config.yaml
n_head: 3
norm_eps: 1e-06
positions: "learned"
qk_norm: false
init_std_qkv: 0.0148
init_std_up: 0.0148
beta2: 0.95
warmup_steps: 200
decay_shape: "linear"
seq_len: 512
doc_mask: false
Each number is 500 + 25 x the weight over its row's rms, rounded and kept within 0 to 999. Layers, rows and columns count from 0. Numbers have three digits each. The size before them is the row's rms in percent of the matrix's.

# layer 6 MLP down, 384x512, rms 0.0922, rows 118-172, columns 0-255
095:507457522504477465505506466489492541476495503493499512504497480527535494514507466508533504528486462464450497528530484457537483534458502511446480473501482513485512451503517515477543476477507492459478521518534482472504497503497572478530499465491503496501517518490482441491557473502524498490529508532475506523495537489504502544479453465470481499506510479479506506498496472468490490500487506505481478473470541501493470446512478570482512510474473508514508469483514488487513534526477514529504453492509532481497494509486484462516456457468492504481538507496508531429480504466479462488465471453527450505525548478521498495489543493483479532505565488529539461512453498504493520490540502491459484476482509506514508464497513477541479495506501521470464512490524494464509539506444507
101:493430529512498492473442528466488467458501491497477548529496498477491486453478491526473495497517476479485495493469487467542522493467493488535497496471506528507469456510498434449495496453546540492532529549486506468523488506501506511472443480506466478495508508482471519511515508495506487495524513504493534530489496514464498496490496497549494505476464490510509451495498497515451453486486459492511475479439491524528517512541521486490502501511493488484555501497497509507501515505461468487445496484488484506492513539504511473493488526463513487533527476537474501530512522514474512474527495475509440480470435486505543505486506465488507537497521510463488503454492545549517482505503493482503501524513478523530502473515478460540525525484509516521504448536504523507506514532521458
101:514455506498512506488505477484485496499491488492580506514465506472473448510478516547517469454496471489523461503477503557485459484543463503483516477465449552497479479525436545517509529508517477531496551529497537534508487532541516511522462482522456516513474508439504492538452514497536517516514490513519527495553535471468466493481495477492486474495494528473540513513507521490465453481536536475507451475511501495526485462529523526493520473506530447495480498509518504520467485512523479538534512472533546510480491468503520452486518492526497460460538472564512497484529490505497504486493511492534496509450531506467505509477521433516487491482461472481514547496498475529507534501517479487494512500487468496511516481531460508466509459534484464498483529520511555522483478502496491
094:509499511517565514520529499504458515517501526555553495489493485493496447504483479476489438476452479558502442506518509457485517492520493494491497477502526539499516521487512501484522459500522509508528529522501476491502506563503488495540463516472464530482551473489481498485524482461505536482466517513488467491524480473499522463480513479458497465480456507495515518480482454508497458476480512517532539539492467480479478514510491537506546500499508483474529520524530484530510502529535503517506513487502494505495485514485496478468524496496486483529548462503528481501528517472564473452468509522519510524506519479453525463515513480544482482469517522483496491475496469540525500500528520472507481511506516539530551517540502472505498483446501444459514487542511523479505521484469527
104:495515495462471487539480492494517503503541537504526539522481498536461507504477545491487509511469515471487514493459553479492523513524526503484509500520485544472526466511539555555489538497485535504503486474530506509463496506527494525501470499504531465540504550500486492488523503493530501502455507517535483513427557513483485451472491533521491481533500529516499483493489453495476518525516505524468502488527484512508491475476489463483517540502523544446493493514514483538537563537511529501495473508496503493507480510524455502501475491504519540503493501531499524511486474497503503540515528472482493475508527530524556489492508512564527468532484513476480539512471514502510527503514552476444519434519546499472511483472523505485485468537494494536540507512524533495480488552491501
097:447476493496532503485477530515509501509512473486512489472502526451527462465507509514455477499497489511494525481506457521511458529467487515506478537494492450484484505483538519492517535504493502501526514505476470483514484501487532523453509529461496499479501547474455491506513492500526508470531524552535514529538546507549475551490483524467562490523527462475450513575480486517510512482498501498472531501434510526510474523544494484521503445518514476503463520503506532510477455511501532494506488490454485512541525509536529499526534510493560502507471519469542464511509502541504546539555514540531500539549497531481515498433508504504473479509486447493534486465522514530513504514498497519485525485504482521519485461501489524529495543491507497432508481507505512537465487486522467
101:498469493532488476535457540474490517487540455489485512490511478463471531516445527514497521508508475533453499458486455510493486538472465501487492520500525482486493503507504547492485465493487520494494500514550499486456520475493505493507509510511479513455475486542528501503547505548509509454496452511472486498499523495528503482529508447442514504510484485518458531468530530548478504522506525530498469527514456532510487529536519477515484518521549485502521540523472508480525495502503481480528535554490512511502552507485513459503518539535502504501507506538542478497486533456493512485462560527526547483482523515473457525483533478462465533491458505453483530471488494499536556545488511468501512471515478493453488483510503526519524514520491484493539522481495515499491493499567513
101:456529511466529503493486537541513522502523423505475494517493513494508482490473465519488419484509470495564509454484472477468517537563484474473487547473494483522531546458502502514495462466491491512514515481493505457481529539469517475501528566509520476501528505485490499483515468476508481488473463508480469511498492559532494504451488471467531499483502453530505520525499499506521450522505484473514459484471540473533502476518507484519454452436496551526472500464476478477505548512477535481463505498497469519488523476447530491476507505506513479495545507514542496515506511496508504503538499516507495520475524496504471483474489470472501507499504477505512497432518471518471540505490503469528523466504507534481506510474516485506512546500514511479473521466511497506512479486504493
095:505519556528472439482536495470498490536496479504502541478506490569458525499492513543526478514505539507490502503478504479516462526533472474496498495515473546498548508473503496486485496512506472480492496514501472514493480533522489520502483482537474524534524528529493494462514481529492448519547484504494497499475496537441527517436509506505500516497509501494538530486499525495524517497496532517514471546486493483521471515456508553483488499474496499462530452486518513527494440519553479542526511517531521467499531492519518574529495458516515505528514506541500494446520508509467530477537514526473489551558500558494508496483498475537482539475446507507472460466494493519498479497477483494478508494495488491461480489439523496481529496488485489519513499480505537497492522526491501
099:477513453448501460479490494537491506482463510487472501520490522503504510486496484490492531496467516542476516488499522488472460486449542516503505479517535555472511484509511499551484484539501537522520495453499502542507486510478418545488567500494496518474542482488487494482521509487491491528518521529512493520515491530526498497452509505511528548504495510513498513554489508474496553493521565535470504473491483520540491467470509501482525498476540525513562526549514475506492492513468504475480498520491518507460500487521489506472515531501538517481456494446514484491528522469494507516514463544495478535516503506509570500463515474482463514510515462511479483552542531506531500477498450470467507519488530470544496493511488470488505502499508444519445532503536560511491509507481507
100:501522503528526432527509478530499501487474491556506489492508508548502519486511479460484455466503508539505494483489543537496547496486451527521464527505526503468507544515487490459483526489501501483492487496572501521527530492524515525471463524491459496527478478473516480526504503486473486533494487506491512520486515477542504496511523472501517518444506480490477521514485478484463492481468458509505505548474505464459532498469467504488494516508518503507559497509541517459498526513460541474466513512451496490533484511477531463499508491481521518506524482501529499554539532491489516475488509493497525492469500492488541528493511515543520519498458464467489535501530532528473470496523527516471515499482481508467505476523509518533481455502496489509527511485487506463514589550482509
103:458492482518512503473562477524532502495464493451535478495468478445495514500471491489525506493460447526529490491505492492458519502464525444533534517496479469469528488516488410462515531490502535481505468513468493518506494523520504490510510501521500552485526485518502504566526471506498501509493513477500529503522518484530502501518486499482477492445489444477511534548517505504510483506502525470509502476483481538552447479480487487490544485500481507490533481525526492483509563522453486505461538482502516525513500533492472506511532500458484512477514507488545514523505495535477530506485498482488512511465533469535498501500477489488546490466485512493488512532443498494483483489476497466498523443522483516509485546491481421534484491479504492554504516478492525465534523532486458
100:513559517526454514485528550452503490471490480537475514499487501523505505510555493498475535504513498492453537490477505550518525483540503489455457520533509507469492488525474536476449500498450515492502496490541510494505492481463488494487499457482533490504545503480556514487526504536518447503486455468496497506500471487489511515524546477454521456438509521498512508505482488474454474515496520463486511491504500496503558500505497513507472491498416528486450487507500449469481514539521504546509514536494509511516560520483495495520543466518485523523501472491473548478483518532514492490503521473498497475467496478459471450506492524554499542477506541467493550495534490515475471457481494537541490501516476482479504460508509494466511516550506530521492500470529536494458514470481509
103:528512514522446525508513489489484475468494481524461495505536500527511452517547521503495560542508488438530500533471505515516521458519500478460515519531509444498552506521492515516492453524479504502512477475542506526548509500504481475530516422528445525524548490493514471507479513512492449496539496506481520477472462512468486518495528482451492502504521522510480525496490509470479508449510458487536463477499571487467558517504452485527488447453535518529518495519476504486491508516480490489473500484453531501478515452515520529469501496488477475480495494513492507451524481561525480459459525512511489524498490453489488509546495525523517494487513489535492547526481478498481509529484514462537501491469473477519510481457477480527490530498491489497502503482483478502468506484519479
101:468447476538509488480474463508488513444460482499512474510504524549486491530522493476537520492488547482494493446463498511445498488496507515498492476496491475527522510505515481510466545497466470497470466516468502558494516524441505493534516498483494507463518473514526533529495482488504502490531497510493494470512483493485518487478559521519475485507515453498533533533486516475468496501528523504451507496491465476479480501498435561495518510521546517503492565500516508555495509482466554471514489502470489527522543513516538450477503497507527496512492538472547486505535489470519517442491467459493485492499522483508516488500513537463484497543502487480490451500494467491504532506504488515528498511455487465530513508488482493528479495479499476483495478497473531529513492518489526
099:515506524476488478555502549484482470489534502504490514478469489483541570541464501509525504483468503507502497538483532558530509465505551470490477467517434496529525481525525487511510488509542464521543481500477502507504504439497482466488494502504492496519514479460484573497495497486496471526523468531548526497467506514499467498481477488474514524510483523532487478482508518477450466483534542493520525484500478530468504518496477560540537529486457516500523463447488471515527482485465500494481495460509530492459496481518531508488496491518488500507487504483482494528502500515498525502510485490518497468495488509532506478476479488478530519513510504535478498552489502477500458540490514473464539583537474456494526536487475518494490479519459492538512528532457506482496518518489496
098:481530494521501508500475473498536542475536547484453534497501503483469523470482518487534564489519487501481525493519502464506511533489486464487515466557531531460490499472523469493536500472497473516440489481487510502486511531470501521451502503498503483496510508458480481497451509493496483522514510551495541542519513527471479503471467510490471494483521519502488482514484478528485510479486494512527494544521432486494484481490550486461505518496471502469518522492476545428519475502533495506478546509482516460488487501474484497474513477510536474529513527509446483512492488471510480456524464529513523528538536499554493526539507510524516514523512474432497512515453528511498475538506470550494495493522494477521530517480487436462468490509497491504469508476469480487529495497486510
098:514537538464511518493508504459479476498503490469495515517487466473506539496470525497488496489517476526510504510493503474499502554483496539514503530457533520509485482485525506495464426453490524529480504519511493457493480476482469524504449490480502532502526463491522502501490533536541498477490502501525515498517484502506506535533495483498474501481542516518506534460535458486484505505475517510502496475499497527501472499514488519522514480548514490521509507499474451498498508480495509517458521527522521529519476526496492487478467508492488499470485453522497531475455517520461507519506531480529514512495486513495509495500513534516506496529511514492506487452496502497471471529510491473508515518538516512483507551484455518477515483509500535498490516490489525469506492479487550
096:523466470499516456557417453516500565522495528493479494510490532523536556542511483484546498500502483481523521460502501503487549514480489495504509539507459503553500508489509485482491477533485540495519475483478505469527474524494530508522482507475472499475515519516485509511483497465518536496489518507507467461511515510499489525526501501555480497533501481536484489507500514482495494543515517482514443453505526498479475514488493485496494521515476465551550495550482521467477486443471484462500487488500473464506468531490487489516508509507498486482501482543504483490460512439536491479515459510480485491507494479443536494537516534493526496489475521486531494547509520509509504498514529497487488505425549479459528543505509491505509458495504517488515471477505487498498512460445502
093:497474502523526488493530507508515518524528497554422530517482521548514482472510458522530489506516541539539482524495514535524530517540498528438489503512473491511496536521536506528502508506490518494529478500526510456502454507525503518521527511483517462537564488455468455584483516520525497465468450477516510501485507479520475505467513524487511515536498499496528488496514540507524465491449516461501537525517497467542514431536515519512489476494546506437539527496522474491493505513509506503507443527507483507528489465491556477493522514514510518498464462508504488488488537475494531502500539482502472480439546519506486496485513500502478508476476501480502537493514497504453548466502549483482504505495509486498551485493501502512527508464516497450510478495480520514473498520508532
099:501459518418428459471509507484555480471505533482478492505524505518480521510495505500524509495534486505516501524488524507498520477475538521491488513492438512498483476535506523510486510506533524472507517509485521485528485444499477492511506479554465502483492514507515524509499517520477467544506488492541540526463484461448514471509447553529503509507528480489507503441520499525547521516508513477498490517514502486522476510514496479488510483484518522506503458502508476500490515508473478491467492470471502495464483533529484522481514512519500486518511515520446508535491468556523468483525487548465442508515532472551495546507525534507496474542479508522516526518522484478455510472492470518490497492475532523487497490462519495499504447508506508511539439514510487483507498463505506
099:507475487469464485482496550457509495467520496502469511514492514498489512495515505503484509473535528480502501458437504520504493483481449504513523526519526500498475444506477487492488500527493491496476517489490470473503479506487565486540532532550530495494501512537481515530501478482491489495498457514477480490485472517502498479480469481484520511497538531490501491503487513515514466496522508492488542521456514482492458578544527519498490450516498473547472519468475539521484469500494530502517526471521532495541515500484514472500484496489459490467496483487524500487494495460546487524489516485515470474477518494494479519513464489556482441525500518508499479472539464539544522499544524498529486488511578511562517470488563458483465535491494524514452523489510498490500525532462486
109:485484508511530534545520492488471486509518466470508491482480485466512488514491513520508509508512505522476504526532497561502531527532492479534485503495470506530482465479462487514522470487444517514475474502463447463473497542472473506498532516516499513523478484498525487497503523521503539505491476463509441482469517495473497490514523502497462461495498534507494519478522529488498516499486509476503476512471527467530501537486440498531488517510480508509496503474461532531441507498527533531522549468508497488483500454476534493556473547518496496477476474506509485492508501521476486527521451494564565544511454502527501540469510483473494476514483500545513496532499469497519523521478490503513492528536514497495486499459470482534493462447504555475466498547532475538501490537439516
096:506516484539492495538464519480523512473507512578466465476479510510500505477516489522484525502480538505467475490493483505489517476480506520510533499551509521511499533485496476490496460483500477528484507472519494559516505510497500542506524530481526462537489497533519524532499488531463565481488503500452514506500519471542477501531498508506529483493514512514528476526516524466472532505485510521531476537518493481491486530534496499503484501520526479487453504521525544510489507509482543541502513489485510514494499511530524488522518521505459524479493511496532501451494486482546517487502508470512536526489526536471505462467480480492467478472494540469442492523516428477513499516475501504483497480490559493487487510476501498491527498498509516468461446497479535451488536515486508
100:500460462497512494480523513507511471504473529477510518534493511525500495504518490498477486490513510510527507539520461550460483522496482506471542497518529518485514517506479499486505486519491510488504522488525499494533480516509515501499513486505463484488511501535485472524461448523539524496543514522466487521527465529532494510496444520496487493495493520537544482479514516547467510521544553530473471494537418497486477450491490473502522497457523486533510523454467476481509476504470517522475488495459482531494508428477480531449496494500534499513518514502480500524450529477493495467500540489527471520525549484514542513536483561485497466472522490532564468491496501517525479490505482547492518504507498481557488508517457476530504514500530499486500482479504531496480486514519588
096:495504518533516481467503498487555504536514499509504491494508496479497466511501523489488526486540509541487534535474517510477523505532502450560564524498458458507469478518533502511536523508507502480505465513506505487508470539576500475532496492502473532505521474497481534540499480475498517511507479508503519505477472527521512565471473510485497482504514509530519539518472473427478559472526471501501501501504520503500511503512463464548502501497549482509471515517528464505485498434566512436488513471522488485518495485547458537457555507516509496479484497545487512495510463497510498531474461536501524430498501490452509487498535485539478514523512538491458499493483499494505529466478551504459483442502487483482494506527516500520536513535490536525459521493466505498505534528469495
100:501527496522502498489476499498423512499483478523483466491504499566513535543552462497489474492502506507519527503524501437496484478495517502486487503533517500450549505457486496485507513491506510500515517495488475506534512510499465539514506487488521504534516521506448528475479489542520505477542511504486476490508499515494521509487491485512569483476512490500491496501510505490457487500443529532485505486512488543537544473479484530499504456495488512466447507487491492540477506522521492466431504508488476530481492513496525546478499502455498486534483552524482486500516532526494501513501497515485531518560526473471424486546498510515480531491518550511509496502488511484505516492510536459494484464521514498557518477506504523520453547505530508498517455468501484492474461468482515
108:468488482494495456504511449518511498485486487515531482480429462509523507527517514525516519462501511507533488473491506506478466522482523469481520478497484489501508485508487506515505487484492535481529509477483514459487472590556565491489479526533510479515500578476494533515522490476558512505483524529517503521480476537532511498497502485484519541497447490500504482509499524462491523497524527494523486521511509498518474497504546488476516479462521510463494494507490546473468486477512481527499463501514494497530514495482467542516472493446495514470486530460506493495518504481490514515505494490520484485481478528512476546500527482456507538520483528460548489515451476499425505505531483497474436512495463453482495522505496485503479508483501578521524471461482534494477518532481472
092:535550536527513527467544534505500487500479522440537522476506506492502485504483481516497501528481463470495497520483503541482496439484528480514516532530477498501469480543480488548527540515504522476455501506507485509547483490539453517509504464519495499517485535500514533492514484532501471536534456508511483470478491486511464496472479535512499484499515511543485535435496528520488533500510526485527482505575469491465471515467518471464548494504468446542521528469463495533462499511502538467514515496510552476513493496548456489504515513496484496515519472507530492496490498494466493482501482524450523520530479544485537519495488526467474497475516507517502479441546469487528474508472488503509502472498458520482497518503537498515454482455508499520454513526531446544546488478498491
100:473513473518545513499498467499484521462497540509495495510467516486505517495556520519492511508463470505528503514493534482504502530456528521484477481538526508472497535502489520521510504498554491467487484488531464518523485520493507487497481496463551532497525478454468567471500460518526448495519518559508513532520481517487510503530523529510504497511485467470519527521480474463549481514510483479507489483502519473501510501484502490483500470476524496455519495523457472547482514519480474455523495480486525512512509508520462490494498481473529500504524507461541514523452544508535533465482479479495461506518517530498492469496454470514478534480565498481535527531498506494505509486508496491537481498495535515493514521522513504476492486490533443502501466475517500522469504499460523
103:520483553477525467475512473510508519470493510526498451498489490477520504508554495518504517515481447470494458499490518529499464495483509503505489510512459515517521479518492486526507503486493499490521498485527517546489469512524512466517536479486529502473521480496530475493502455490511483529491518481550539533528508497503526518486505500485544499490524488481467450509462502496512477467521523439521521504503522491514522518481511525481514498460495454543525467498491507502499521458485507524518503487525512478474518544521451483503472545474477463506513507478484576484493476528536524513486487501516503510461532487514507517493497461531530460519528503502537520518522538493544511475458507479520472475464532454534519439497521475506489500490498506504516522559552541481494526492492470
097:495464459503482467527507523524541497477473492501496473506502536492517482517502461461536479490479520468500492444501537477511513508476498506483511513507537469486496476511468468477510540507512468512491545526465528510524548509508468494491453520490498479517476524539500475489508546537514486485516501523461499497468435504477490542506483461533500514507543497533467553501524512486525446497558514498502477512511476477476541489502508494488528523482488510512503537496520492530498524491502517507489483487520488473510527493503470462502497484497495525530542521537487528492490476483469498482499505467476485513491502478501522479498491467498522501491479594511507480475457507475531559487501514486528466535482514538541472501552444437529426458520478500500488522482483485478552487528460503
095:498508474460521505502490453480504502513485461509488473513527502526509519491516520490516525473521506498456495503492543493476504481549449490497512515531543519505510489514480486516526477459547497537502528529508520553488503485546449484520490480514472495538454518541483480550504508434549517466498519501535531519505508475499518497495475495574495467548496455446490537520472489448507486526476478457471526520523529488528530536515523529528502542490493490498486490433578500535492510507478520492545476523496489499497500517483518474482464510520474473521504469499497532542470527511496519529486514471470520472515510470499525485496527511529521485522511423459485509512479464502488522513524524500476482539528512485505486483467483498472512478524521464468466515505473458484498481508496490
094:501495513479483485534489522524530532516494453495482510488506452490510501481501515498457535499506477510509534483500447518535507454506508498530487490487474496507560459476520503510492504508481512489496510521504468464506522497506474504514545501539498484478526536530520510540466503502504519446490485523519490526459565542502512506491545487444521533468520557502502489520466514511532493479518453505491497498496501535548454501514487484489459452471500519546507503505513496500532467489504518502467482545479488449512537484461495481558540498531595512530513557487483453543519513512525491506507528495498572481503493530463505486524487517469508478494466501495491487480527493506528485484480489474499525523476474446506484499451455526564509501537498456463493512558517508535534543486496449
102:540493537492459476488514505457459493482501501478480477522432508523525486510502504526522470536527479520483524553490493499486497481469501491516492499490393524502487484501507514524498522491490546484503495498496526468508500490517451464492456439538457499476495492477494498524499481488516516529550494475480487459485509471523543474488491474477499537530486549503448492456527478479514508494528480516489550490533494508499470463482467529472549470488515475520534469486483527505472496483512467493525487493529527514546545535486508504474469483487498488518487494517504503522521497504462513479513486523516488520559476545490489476492499465500496500477530484504505480491478538493546487530457523454503500463524479499476499481517479470515513486504496523499498492536511485502502533555492448
106:470487487532516467506483500488474532512521481536475501532496543558583445474529471493480508537510497508465518492492512519522486502492528522507482500487532485474469538516477500499513464503510496539486492517521510497446511522525461537539492440502486489496449526457488520501475519525514477497489485524494510535501508491492529475500479522510523460493526508478496473546485462542501481503474501470467506508531518490486530492495495523505531522489520502528535503481503458502515478524468531474506480516506461456489512524503524455509542467462530460532507474498531527496457506521492483514486527484481499505493494526508450490477463523535511523496457506465495467496534471504527499549509488485449503481473478501490512469499528546507476487524486535531506471493485552517535464500512482
104:510486471512456452484489521477513484522545500496479508508613488492452473480452496543509487527487535511460549450474508512512489499520470506541464489523522461549534508534523486500510514516528544500486467516523498517520527481485462468536461503520449490511549510523492515488502501489500465517489477532484524534545461445492494530535491470504468516515477483514495542465491514510460507505505521461490488523494526505523533482471538508522504479531485510456505504544486499536492477486473473448530526490536500483475480487519518485506474524502528524446441500517517498491501507496520481507493489481505526457512524526501468487485487510488516508491510489505461456456505524552547517481501525498509519516486532529467510513489533526502507500544533483511539499490477457482478520507516508
098:547491525495482483508483443507543447511467480531429475497489491502514495522498506498511530483510480549536507421473537491487485504498460512494453543480522507535494489485515509501487539500507463501505476467509497498473467494516488494504471549497487497472444501508580488505496520481479489515464489575514501507540400466518453509517522505524506502500544461504468479505563511526512518507508537512493510474516513473518511536507504487507474490486494529469521499491475505554494485474533523482519499456465508503517488499505473494546463510500458528497499482533493493488477489474475498522493511503488541479483568498528517493486513551513502532506477471480481495469496514498525488517505488515518507506493507478488494527456494534525471530478518519523505506498533430569480454504525510
106:530521566510505506504436446477484525520491545504519523500491497528537502522474482470499468502523446499473497516506449465501476475514486529516516458535499492492526492487475520493416527514479467532509509520492511491497485523524487478532499520499484479497522533492476498494479485483492522506500533472545456475526516505463527492501489524534479492529464464540505539506507481462530518512477526486501487485504488490523476522549518477529504465483456530555481486524524525509490501474536488498499479510505518464500484514526508494484466509469520485492470467536479473502512452475523516453489518514471509523492507494467525500466503501485502507485487494522486505518485481482456496499505507509523514475491518460489545544484494481522526500514515515476515487481492489537507510466522537
097:483557500513543509502489464528473503530540511468493507517532479514545546527499483496468482507504492525475513507521527482482465501523455488500481505504482529478529501499504466498459560506482522495472474513482494498484484500464460532520478469489503500535522546529458524523520524505495494530500474477510498524465519493514533477450502482503512512459480507505508495494489455495507511510511527520495523526529485486482479515538477477496522508567521482524470528510517485468525427455583533490532514484511507481525522505501472510481518507518516528517478498478556518483483485518511571509523494519508465486494477497488467513523513458514477523521492473496514483508516491529503477517556509482508534504509470527510528525487486493521489541487502515475446576504526501519496505493523502
098:517504489504493499490439501543498506498513528489492480476546479536469441512496474478504521517506481484483531514500490519487500504517537537515500494464490528520503471535484548517538513482527548463483476490492493473546505475510532483500481450468508522492531510459510528528495465456502466502539489505516503530488462490527496500537483540450514500521511550483534499484474498527496517518508473476502540487476503515507486500513521537530463498550518479491442508487495517477543447513474503440461474510532499475518510515520501496489457510496516469484473512491480514528518505496559508496478513502496483482503510488519508498493468485460483493508454513569471483518485489487466475512536519493493505497533494480524506525477501528473512516527495503499506503471482499495530522453516489
102:516481440466451537482495508505480516492488493482494507523530464495472452515479475512487507481439517506525494425528504483496470487503462489522507462485522526480497494480513458463523499468506470527503497514499535472483545472516521467480476506443478511472498455524485482488500504501474469517499507535500499512508496464508473552509527513546500529482515472506516521515524462564502500464505483536527498446512499489479500504515488488475527552471462518463530507465489527508521525458485471467491530491491504507497468525514468526492483505494525531466522504478474493510457460483489469512456480448494487483508512480504497526492510484468518467520512496508541528501518492485536482502473537486497486499513513480491484544531478460482510467511471500529508470483501523498472524504465525
095:503484501536504526498511490526509466518546507484516512516544468461486497478546514524495482517496462503493431445523512491492492446511466504506454512468516486515459439487488479506499545493490538492544495494499514494499507536494510500470473517487483506485495523536524517495529502480516477507488488511520536475484465506464529495487518494481514515483501452483519482525487481511500494533527529540478463493469475487498463555479524467490541511515501520493502510490516532532507517505502516485471485480515478515510536539494489486511501505504521481464467501509507457560471470479467539514497480473489472464510455434536515514443512464498507455494506496450483483536501473535460500486562514475528447473518503508495493510496523520501531491502501518436455510483534493495481550499495489
096:499431532490521479485505496526474513458494497509500503559529473506489469507516510485531472501504518488536488461497514510493490471526482493477484497513495497487522533532538511507462574477512483494494471454520485520495507515522499475494476568511465515541505488449511498551504457483557540476549499495537518500533536468505500513505524448508494472502486522499492502483535440512512497508503499465464562537488464500538499507498497543497503490526530500485502519499523497502544486493505518460514555514546495437478465504501507523492497466475505503523542517508494516524480486496499504496493523478500503504490499546502528503528486467512506485511513482494493501436549512513486551517482481487473480475526508504493548509502558500496493502518507508555516527457478494466483511503502530
097:484514491478493485499498468454542537521429525526460490554483494527505492529499510485511490501475539507486512485486508532498494499504500508546501479504501535549520494520477485499487532537466453453493470514516482512536498515496498530511472485548474509521523504459531494516447513508467470539519503472518510513454536519480500516518520507536497487475501466466535491481508496471520517479543509491432492520498475481466546519478447477481474539502489533489485546504490490516488484489515486478543490533482504507489499499463492491520495534501490483502502521467542510483501501462541470515508522497493503477526505476547497506470505482547510504526513504534479516514511559501465507471420501544513509464504503507459504529497488539492491500519485462492486525505490457517517544519500520
092:491479517516521486495546504491499524520548487480499471496477527448485506504505493495545448487467494501502517503489468481476478507509504515538476444489470506541496485509470484520501494479518506508464469500517497478475517488522548511494494536492504542499488465501510512505499493537459479536492474532512518531496533507484530526493494510496504500473493511512488488512466500479451478480462531535448499483525481512513493497467511484498529519521497499539477500490505475487523494510541518561511506493503545506501495498484536476465504443491472476505481467512507509536468500496509464479477510499560459442473504532499478497527472505506496488483487508476476483488511490532530474474491479475482489542480529504516513477487497497477499495513487536457490500528493449505497517559517481
136:540482547499445475507528532509467484492487508521504498482490463495450514526477487460506519494478464508490500509483466469530534468519459466471488494500473481508501518473495504483496482480481520508534470493496542543501515467515481509476473481513499508513529485562524488499486501545522455510461511507557513481479481515486501486520487499481504507542501562444498493479478503516521457508459518469499493481487471456507534469526453468527568484513486488506484496495486542505490464522476516497449503476541544507518520528523531469500510535479448501467481472502544498493486486501508486512540524523487565490521535513509479486534524474485494513488498518506474516497494513524521521541465524501492543489510490515490464479494496516557507477481510497505479494500562531464461509496512512
093:514508537506522553552487490501577470497509524458524503458509461495508471455476469465466527489506457471501527534505484498501534508494506471467524496500499493498447491487505518534502514487500489530515520509490504526523523500483471512524461511515536505531501493507559516479502505496496518540519504514494511487479514494495508523485500458474519517508454563515516520487536513502519494512506499493498493483522509549501497482508507487499485539494505488499462518458529559542519478514494481511477521478499479473506535479490480493551475510489468535515486455532511506512521484526556546508492494522510499519488422548514484461471447465525481518512517538532544523520504524538489472508509499511488486502480489485480508525471495525566535482521512469481449558511518474500533530485498485
094:470494499506505465447543505507498497477490567498497495487473558494489471523497481465510477488489463516481477532446503429502533504502515528521541519499458478524525521542548534514538471518473472523492514502515521472513502473492492492523478508543517523481480538508480498527528470501497448504492452535511517523483531494530507474473527533532490510461528539499526554462455551471540518507499487446544466482504453449481465482514510486490514515524507494512534477523449518506533497468505513486527469469503512530487511516508468492478530537488494523557528500486480515468491506535513501471513469469472466477528514512480465481485561487467479469463512498470464510473504500522482515552498465543495492505482484515497511516498520482515484525469464504493484499477479516499438509478578485
101:546449493479569486458509480531502457506483495501506499473487509515513524518550487498558541497529500453539455526475473486510515535474473481531494508529478487523495473523492534472505454496497481461518511528479554469467515522476514511515499478513514452517527476541494507495510437503505490494426534462497498468501462456488554487475460477548462536504502524520484521487496445547505484514514494488532456483442483490506486439488553563503521513488517472467520456487467437509469492523545516530484476491509525477488532513504547507526529515488484455519452522489489503500510514509503467479507485522507457513513516472548506494481534513475478505479520505501490477495504539519527472505470481527450495525500487459529514487488503515479490557551501506517494496524485553496479502477503520
148:499507451503522534539566495505536494527504446501500500500531477506472526486505532503518475448498521537501461522503535567451494476503508495500465472518485518449489565489465490486500497468483514489460503516520551530501517487546475462500471472475509470486556524464510503514546487516467484469519564464501512484489509508525500508515488507508451473522495491496490472425513469492464454507510483531477510513488503505472499472487480488539480489515477483515484541497522440497486472505444495507521509492490495459510481487534489497519505492518523496516496512496495508497456475507480487508483508493484470509497499500501527483455511518543505495456496496468506538474489501509515511500499502511490501481501555531496536500497510496504472488512538497507481473521478537521517500504539494
106:479507520523511453511462496521493545477470505476497495539490482523535509472503496490501510476491465500501476493517458530502508507512505482499498499481540534508497489460496484485516478439547461506501536490477494487513496489494497531493508497484522547501480498542453494478535499479494500441463539478503490477482539556468523478502525489507524489478575514507495461515530517458546457501465504453504465515519532487554460529510523493523494489498494516529488498524494541455453462476533503502453507503478466490525486498526507548524509497483526504562529484515500475531535508532500472525472453537482494497496500466465521528510472510530499511497480485486503516450467512531486442484518508507514531500494493455487451478485485522487503509534531479511474501491499488485487480492516519
097:511498503492473536485497500473506521539419485495493493502510506505493512542512512490495524480459487479498495511521521525510474488515483477554487504511492470506492515492513480460527479484512504477469452497475424504485533437471463511504498482530490530509474485536503522451460532484489525500501504505491498462539443481463449477516528518493520518502503505450538497479507504492519545457480555485556471490476532474441500493452532490510502469474501511523510507484496540534479504478486508485506538511556548497496472517493517502504494470513455453500464502492525500510537503482544500492484520513509505488509505506493509488471494500521514525556492514513519516487475505468519489530492452496531495493481516480469504484501534548476512495494500515512495458483494483492474540504496468
102:451497476544519461501536509487492518524541494511533502471488533502531520478487518509495488535494505493517491499467534502491460575491484482499519502466512482519502474504484477510500541498460480464503481509463423488427545506487535531479516495522484512508479487471512511545499511485500506497480495488508489528521486486487495494517489527520503490523497474484454489512514520541467498520469525490528470467456451494450499490487515496511494524477485525476511495485440489487517484490479497452493469483529493507523492554491517499545503471456519482483512475513522504528460513438489520502479518497534499518461527472498508525483482482464501533492472525493531479493486522482527524468507500488472480556509493509509486499488486519482483502465501505528496436508478527509441480506482499
102:475459481492505506485499522506479496468554464515452490498485483500501501533449480498518472469510546499496518489571517521518479493484531477475529556504484522500522487488495477509547486492483510439510466479481506475476486492470498529484500522495542503513496485536517500535489484454458478509518517488518531538431504469514465514474500491503480510463515512460472438485497530542491530456462542527509513527464518493478487511489498533539466483493494561455549509505471539480469469535490490497500463523511494480514499509486503504519489484518497542484484503463472527514515496477522515489522519506493463497485515490498477572516508501521481497490450459501510530494508462532469517503518524488470542503477523490514537448514495481557517472528455500504552466525486513510518545503460492